config.yaml
n_layer: 15
d_model: 160
n_head: 5
n_kv_head: 5
head_dim: 32
d_mlp: 640
vocab_size: 512
activation: "tanh_gelu"
norm: "layernorm"
norm_place: "pre"
norm_eps: 1e-05
positions: "rope"
rope_base: 500000.0
rope_fraction: 0.25
qk_norm: false
attn_scale: 0.177
bias: "none"
tie_embeddings: false
parallel_block: true
init: "normal"
init_std_qkv: 0.0324
init_std_o: 0.0
init_std_up: 0.0324
init_std_down: 0.0
optimizer: "muon_variant"
lr: 0.00291
beta1: 0.95
weight_decay: 0.067
lr_head: 0.00849
grad_clip: 2.0
warmup_steps: 200
schedule: "wsd"
decay_fraction: 0.768
decay_shape: "linear"
final_lr_fraction: 0.0
batch_tokens: 16384
seq_len: 128
doc_mask: false
train_tokens: 109100000
steps: 6659
dataset: "wikipedia_en"
Each number is 500 + 25 x the weight over the matrix's rms, rounded and kept within 0 to 999. Layers, rows and columns count from 0. Numbers have three digits each.

# down: layer 4 MLP down (transposed), 640x160, rms 0.126, rows 306-375, columns 0-39
# up: layer 4 MLP up, 640x160, rms 0.132, rows 307-376, columns 0-39
down306:508543474504530530487537490466482535511504548479502493499509441486496552492517479486541464499484465502489514446495512535
up307:467537472509519478559558504547534470493498471501503523494495506511478524507490517523504497466508480490519478457515511507
down307:490508515495472489530489491541510530525499505528493494520463462522480521488496500445451494472510536514533493470475505525
up308:504560489491474538514494550487487504546502521481522480474505535499476525516530514490463503489517500504485487516524498496
down308:451521520510504554524528504512467511478482515507492465515471523539490523506477476514461505540566494481485494464471482489
up309:495500530544547493489467471483544464422485466480540555521520471510512480466513480506508459485436555501518534469498502482
down309:486505504492518528494459495542525529459488489495510527522512505493536448507512502471476485506510546519504476504533531499
up310:501497493540499517495505475464488528531482512450471483462540478471468494522518526538535500492512521472521493476494497508
down310:512513506484485499550481475520483458475498469495507531532492526521546517492502536488437503521479508521485513514538539524
up311:547514477536495523512527492525556477536547471503511489456492467528490500494504481523512479484530499508473506508476508483
down311:522506460501487504489524445465465463480510478484465473492483494475501536534483510487459488518498545475518482477514512495
up312:505517493509476508437498492495480473498497490469491522482459519469508470495482510527475493516513488480493513527526551552
down312:500505499507514491473510476497478523462528496513488485492509502503544471495543516432525509489528508474526470510463474479
up313:519487512549526497469528491468475475482504506469493516504519492559461490484533505481502518509530543517516445458468459496
down313:481518443539465485481532471526497485502519510559538464475521475482514497517460505437525502512492513526449474450467527501
up314:505467549465465454493522467496519479474498484455475454527523538489523499470507467490455531506500554523448488517548470514
down314:507528504526482489543488457470532467480499524491509507465510519463485464480536439527526468471505464503510495493481471518
up315:523484489458537483517505509503521492486516504487501492506531480495529472512476542524498509485436504493527494515476530453
down315:512478488523538509505477544452547520507503484487499469523518463525516457491478517508509506455480492490519484476483476494
up316:526503536423542507516487516527497481485547481522512470462510540517517512462481496502524495473497469475536500497448471540
down316:513496471453520509517469529486520519535505526481520491546463522493502503514509515482486544488532529460511490503514498507
up317:485538495501540502514482465480519470556498498512517498477467472523479469514467490471497474472466492484503492479472514459
down317:464499460484475505508501505511499520481489496474529494458519519493505496502474494450547484510436538515500519466472531493
up318:467496530501498465522489479492502498524522547553510540465497511487483521508474509481485520491500507479485481513526527517
down318:486504454474494498495497494471500517498500495509506467493472480521511481510501486530476518517511463514496471481488481486
up319:520467478483468500503504528489464530525524479537495528486539470491480506525515505555489509549482519468502497521492479514
down319:527489485498457497530505482459504531519465512500503494521461515480494461525498474489494524481525483519527506511500516496
up320:490473452493514523525476501511522536540465510498484487495517493509502515488485531518492485493508485521494492498514454509
down320:504503516503540513496495527514524517489484493529486512487512543504500542500548457507477533499492499542470512475505499525
up321:452520498542501486522479518552528522519503520556511470509496527461507515561520491466522509444509475543493456467492454527
down321:483483486506517508466513489474520532523506488472511505500536490513533490484506495489492510490507477527484504492500472513
up322:551518532509484515513523512495504524521521533511491529500480525533496502509512474479505468480518489473509483488459497488
down322:539467507478481517506462556494490458473447535528452504512503479471487449463514523440481496490499521466478474477516505485
up323:512514534515451472459542487493479514536543491543521504508495510497519457525485472500458519516495488502525528508510495513
down323:523497504490480506544487531500496528499451490533486477469505529508505511468575513477541550483500466491483507519490480482
up324:515485513511528481478512507480530452537523499501515502525485509526502497514489509522515513502535505513526513523515489532
down324:499496500503498502498505501504500499503499504502497499502506497500498494497495495499502501506501499500504503499500504499
up325:477487495483506523483498497506512505503468527482537526512499488468489499570497520487490464487535500489468496489541532546
down325:528458539477502508544498539501483468485511494485518496486522418561524478474504505516518504508466516498476500455510493483
up326:467532524489469478513479515463511447503510478486494489495484534487513496486530510491472480519491497503509499494490511494
down326:485482541513492517475494502491522472489504481511521505514526458489495452475517458498476542484537504505494537508530502482
up327:547476483494489536474511490509563529516477484518492489562512490486527493484497496529511547475477485477520494457463542479
down327:510480512508536479460453483520495498480512548469499527468490483489529524497530471495552525486464462495504519501490470509
up328:487490488505485518547526487449518492513466517507520495531506513498503534522496500547469480466448503494496461542504467472
down328:535515495506498501495502469499480517451460505518517503508512434502492490509491548474537507505477473495503547535497488471
up329:513519462496509502469500485506522525543515526505504485521528491481482511524471526504510507520505559505504515499463520490
down329:461504538540529474490513479530454489476528486493542537501507452557492525505514498497563502494506478485490496485502475506
up330:460477468472497499508481513507491510504521502498490509477491482507499482507513469489492524463513523502530459488500477502
down330:505497506504455494527478504524504489468503499527528466493548471497497514443512549484504541503488467511489490491501474519
up331:516467523507494513478538499525478521477509489496481518510512477511528537474481522488490531521539496516521444499495475497
down331:498552527453519497489473492497457463486533468532461508509528511500511471497527491519511466449499501500517543532498479533
up332:514502533511458511480512563458450496512490475490494483510487522488498522527522496476487455531518530480532483483509500483
down332:518463517530455483497486491518483483469512493487509490447484451478478492515526506468522512475486505484515530483488495513
up333:474475487486478476487509498513449473528530503473511533521487512503497490511448473494507459517528472495522503510498454487
down333:473562535483503494484482457506526519478493567489489472510427510480506464482529492518488504486464455518472490479521479528
up334:519494517463523453500502490495461475493494535472479460487455519517503481533480534551495467473520505530449492494516494507
down334:502495507478523465507513487525449484464492517510518507503504499509485500482496480506469496508490485507497503485511453497
up335:454471501513511511481509503512553513529525541535492534496536498469520576539554473552449524488510510517490506450500499466
down335:455520537468515519516473540536540467519499517527511484489497469440554507474495535498495524508519533534475509523487437422
up336:469510482478531492468493495529491480482456479514487485509506504465467481498500503516473488513489517517486501491488543473
down336:500507523492496508517505505477504458544449503523518481478466536508493525482494504520488512480506458492529519505469489471
up337:513472498450482452528489498468524474538516531527497502487466487481495533539475516500479508511524508475464513487513524533
down337:502479529502511493497538472525503515490487503516482483519491470541505542516468475515476520491544476502488485493514518498
up338:455526471501566545459537487573485493498470485464523520496480496466522529469515513501477536517527546481475522473482495469
down338:486519509462505462489493500504532508501527497485484507494519539503545524459530498508478498491497490483509537517510522514
up339:486464485486502462495552515513480537538521458464511502518523476520526442473551490474463505476480535487455483525462472492
down339:535525495515494488493465486473527500500521501482505482496500480424512505462484509511520460538520469446506538459517494493
up340:487520519459481498502496565530547525515530528463531493488480520465493522508543472532526466489496538492493505567519484485
down340:502496547481483511480492509519513493548483468453546503512511486519507482512511528503506475496501476484496519481471531520
up341:521496511490538512481539540542481533503497489483470548490508465515490522501452523492504508490503508511513489568497483416
down341:480515538537522515489461508514474498465541473498471502511519531527537504469473494500464483494525494470485470506483498524
up342:535487486542480457506502492526537506530492462496535545514551566502505497502445492485492498486490527475510488496462541526
down342:525533513509525481484486484493516532520469486504479532488498550489494504515488427490543502503518523473491541493488460467
up343:474509518459489523486470513461550461516494515487512472496500534524503496452499521517487488528512499507473509457494528492
down343:496490504491501511487524515516492490489440473508558495500521438497528515468512457508478481482474489491546498507495464525
up344:481488522465485520511497498536510493515508523468525485434557486508511519480527508504501531502497509408457484513466462493
down344:509504546509503524487514518478519478443520560513495531448500506486542464511512489478490506462490545498526528525484482475
up345:445500520474496472529497507487508503460454496499484476498494509502529462530467536533483493467506517500481461469457522502
down345:475502502465523498481498546471486519477494471525523499522488500521497496481485462539501529519460515523491523525487517497
up346:504500515460523492474516497487511473508504487552499521558470521524488526489547531486435469496487516505517495495547494532
down346:509509508505552522465534467495497545494500513548499472476524457477453500453530528496531525456476486490525426472526467536
up347:489452498525477505483553493503495519540531496507516470491454484476411538513514475517499521499483519529527471472486503514
down347:500485491522504507491442477497493459494504490517506493540520512485493510488508456483493488512521532477520523545523506504
up348:484516514474506476520512508510535469515480513460497524463472481491444466478483521505451494483503507499524511512462482491
down348:487515498516493478475501474474536502503484512538507473470491534524460539539501556497507477480473502495473529466511524521
up349:497524524475457487515519514502520488534514485517494472481502499513504487501497521568509514497495508536454536450535489514
down349:478536519484535502478538490527483479505529491514455514455512484487488490485472498506465515489493511470504487448520528487
up350:554479530502523470550503468527470504523488493464525490467460527479484516540492529489534552519517468491491512461438481555
down350:517539469532535501474512514480548528466433506490471448433524514476503494506537536495532497514489504478519472503483489495
up351:480506486496495506472462473514479529499520501522555545503514514549514526508499498536479541521521547494498465558461508544
down351:527517498511529516605494484453523519488475426463484544503505533481446510498501516489545430552508548519495434500480516547
up352:452462504493512520532475491496529526523539473516487480503521521452492476506497531499554479519492472453528501501537478523
down352:463515533494482489508458490513540513499500500481536490553478510495512481512473490501481495560534498500516479491472513506
up353:512508534541568542508493542498493491489483518527468499538503481481490521500519505552515506523481533557531538507536510509
down353:515516541498497506523524539473469471491476519526494435494479518555493470522510475471501513567485498462499562523485519478
up354:546495490494442521524527470487456509513528553489555464535520451488536480562513499496500530529569532525510478531504472494
down354:524469523514512542518513504508492482519514505499541486537531503502480508469510516489507472496514511545469494514483513481
up355:504502482528517540514445508462448534510483459524503481506475490490479474506496551522514505517495508497471508532500492475
down355:458498496519463527523479479473450539530525526529431492533435480502522504491501467481535482507512523515474541483516472453
up356:552481511504497476507511491446497500518506493522485518498500541512568503482512497493493493518506528500477500523473524490
down356:497507486474490510521462544516490508465478516499461504504488454509527478518588512501486501525512495498474506494506499492
up357:484536462483486554531501494504462491514478512483504478502459476472506539475491541557558501533532496508461510517486527459
down357:499524489473469510473523507527505479525550536491501510483539515482509482480515530514431501496531498493445500494481504503
up358:538524479500527498412496505525522454535503495507547513441495504448521467539561488490446514489538477481488477494437483500
down358:495508517508533456478457527501551464499542498508483473467521492483482520510468547486541486526503468470488508501513484498
up359:459458511485482509507511494486506495532490482512525476549518490491481475500503517514515530479504475549536514497478482517
down359:520474489536531539488471479506483479486511556484497471511512456453525525486512547474485518507501485461439493473513533541
up360:481512476446492444538455470512471481520526468504489539479488525504532495519484516487476518538541515481492513523515496527
down360:512493517456522507493490498510487499536470519480488511517486475496492474504455485497531508513499465526499506472485518533
up361:501504505490484525469524464510463475493508500513556527534484497489505480483497482493490503537545515510496502476457494508
down361:492471508501493527492481473480530509500524523509490523511473552508523499491460486485507469510514512513524519540492515495
up362:510517491438498510491514475484502505506490512527479513527517536485529474507560485521529482475549479478475470496490500559
down362:489536500498493536512481542544514493519511487515533458509489482516488504482441526529506504504499506502497550524502513521
up363:494470511469502478509503522517513527497491516455522482504545473552513498526490521533567523492491508493467511518482520506
down363:500517498507493469491541488535498519529524474488520498504531502498519494509492503516507508474511493514528489502531507512
up364:471472503521494522494515482495520501498467509463486478523490497499502497502495521463473505567538493495515505549484457513
down364:502539484528487517480507472461546473517508504497470526554503482461524506510508517494509503495505551528528505524508487501
up365:478524473474512588472508566519496481546524489542449478529475501471482446473532505531500501496539491510520506523543491484
down365:513528540527494496516510477490508482526517515501474505510524492516469501455467520516488491494510456491489452534509493508
up366:548475455524529486488511512492497478457500486513492532510502531488491516477528459481490495500531518541515507485550524512
down366:506482506501493466541507505466479524493508504476558494496501499466547513519504506494524475503497516492492483507497483494
up367:509512479530482504483495519544461492530524520509446487456481498544510502466483527478562484541485526498504492532481516512
down367:498497521524497522436487504482536467526495487505542496522553505503454458502500496507525493529507519476473498506433481510
up368:461498511493502477545538570478495448498467546492492484505533487471484515562498490525533526506479478470459486553446464522
down368:485559539504537491532547514475475502551467514536519503473493455475515486524521524497534481557530479458476514493452504503
up369:472505479509464453456454487498519460519484519490537463460549515498521467462468493481454518467540482493487455542482526531
down369:466494474502515467510515482495533471515522517459529469493484538476482521514507501511501496499475489479491468521479516507
up370:479477477520515510479489445511533557545465470567520482516526494487512516493506463533527511490509465536462465526442470477
down370:506537529523530481520505493499470501481553557508477514509526490506464541524519519492492480502474465492499531499498526498
up371:511470534491511511507467491483501475496480485463495495456508473471506530480478486513542495556476523489485498489481515525
down371:492478470467491527490522485475504503467470504522515473533488510478498517486458468516520465503515505475487462473498504488
up372:512493472540526538480493500453499478475542482542510521505534467502526544501480459519481511513471516513498516503469455507
down372:536491466529469472533485501518498497476537521498500447538457481533481471460503543424494506511526464511519495477477517495
up373:501488421502485527487478554489542512485539507449486511461521509515491493470509546548494499510485496511464458562492539537
down373:466468497485493500522528502521503523472481449516476514488508500500520489514497511494507486505490451513485483502490522447
up374:526499537517511470505496518505489513530516525522543477440466522539501476535489499491493538507481486488469495513475528476
down374:466493525491530543507489508533527527494497504481506505505482464461501521459466473529503515511501487516483521477500489499
up375:496493459516491451537492466506499502506500566465477478455481486524490440500494492548478447548465482490486487496492455519
down375:479480561531510484444508483497547466520466524511479519475460495493495479486514524515450477477500571472470486458530475457
up376:501484535537516476485506532489481467473527521553525523492503474517517476498498546507515509489544522521524501512490483474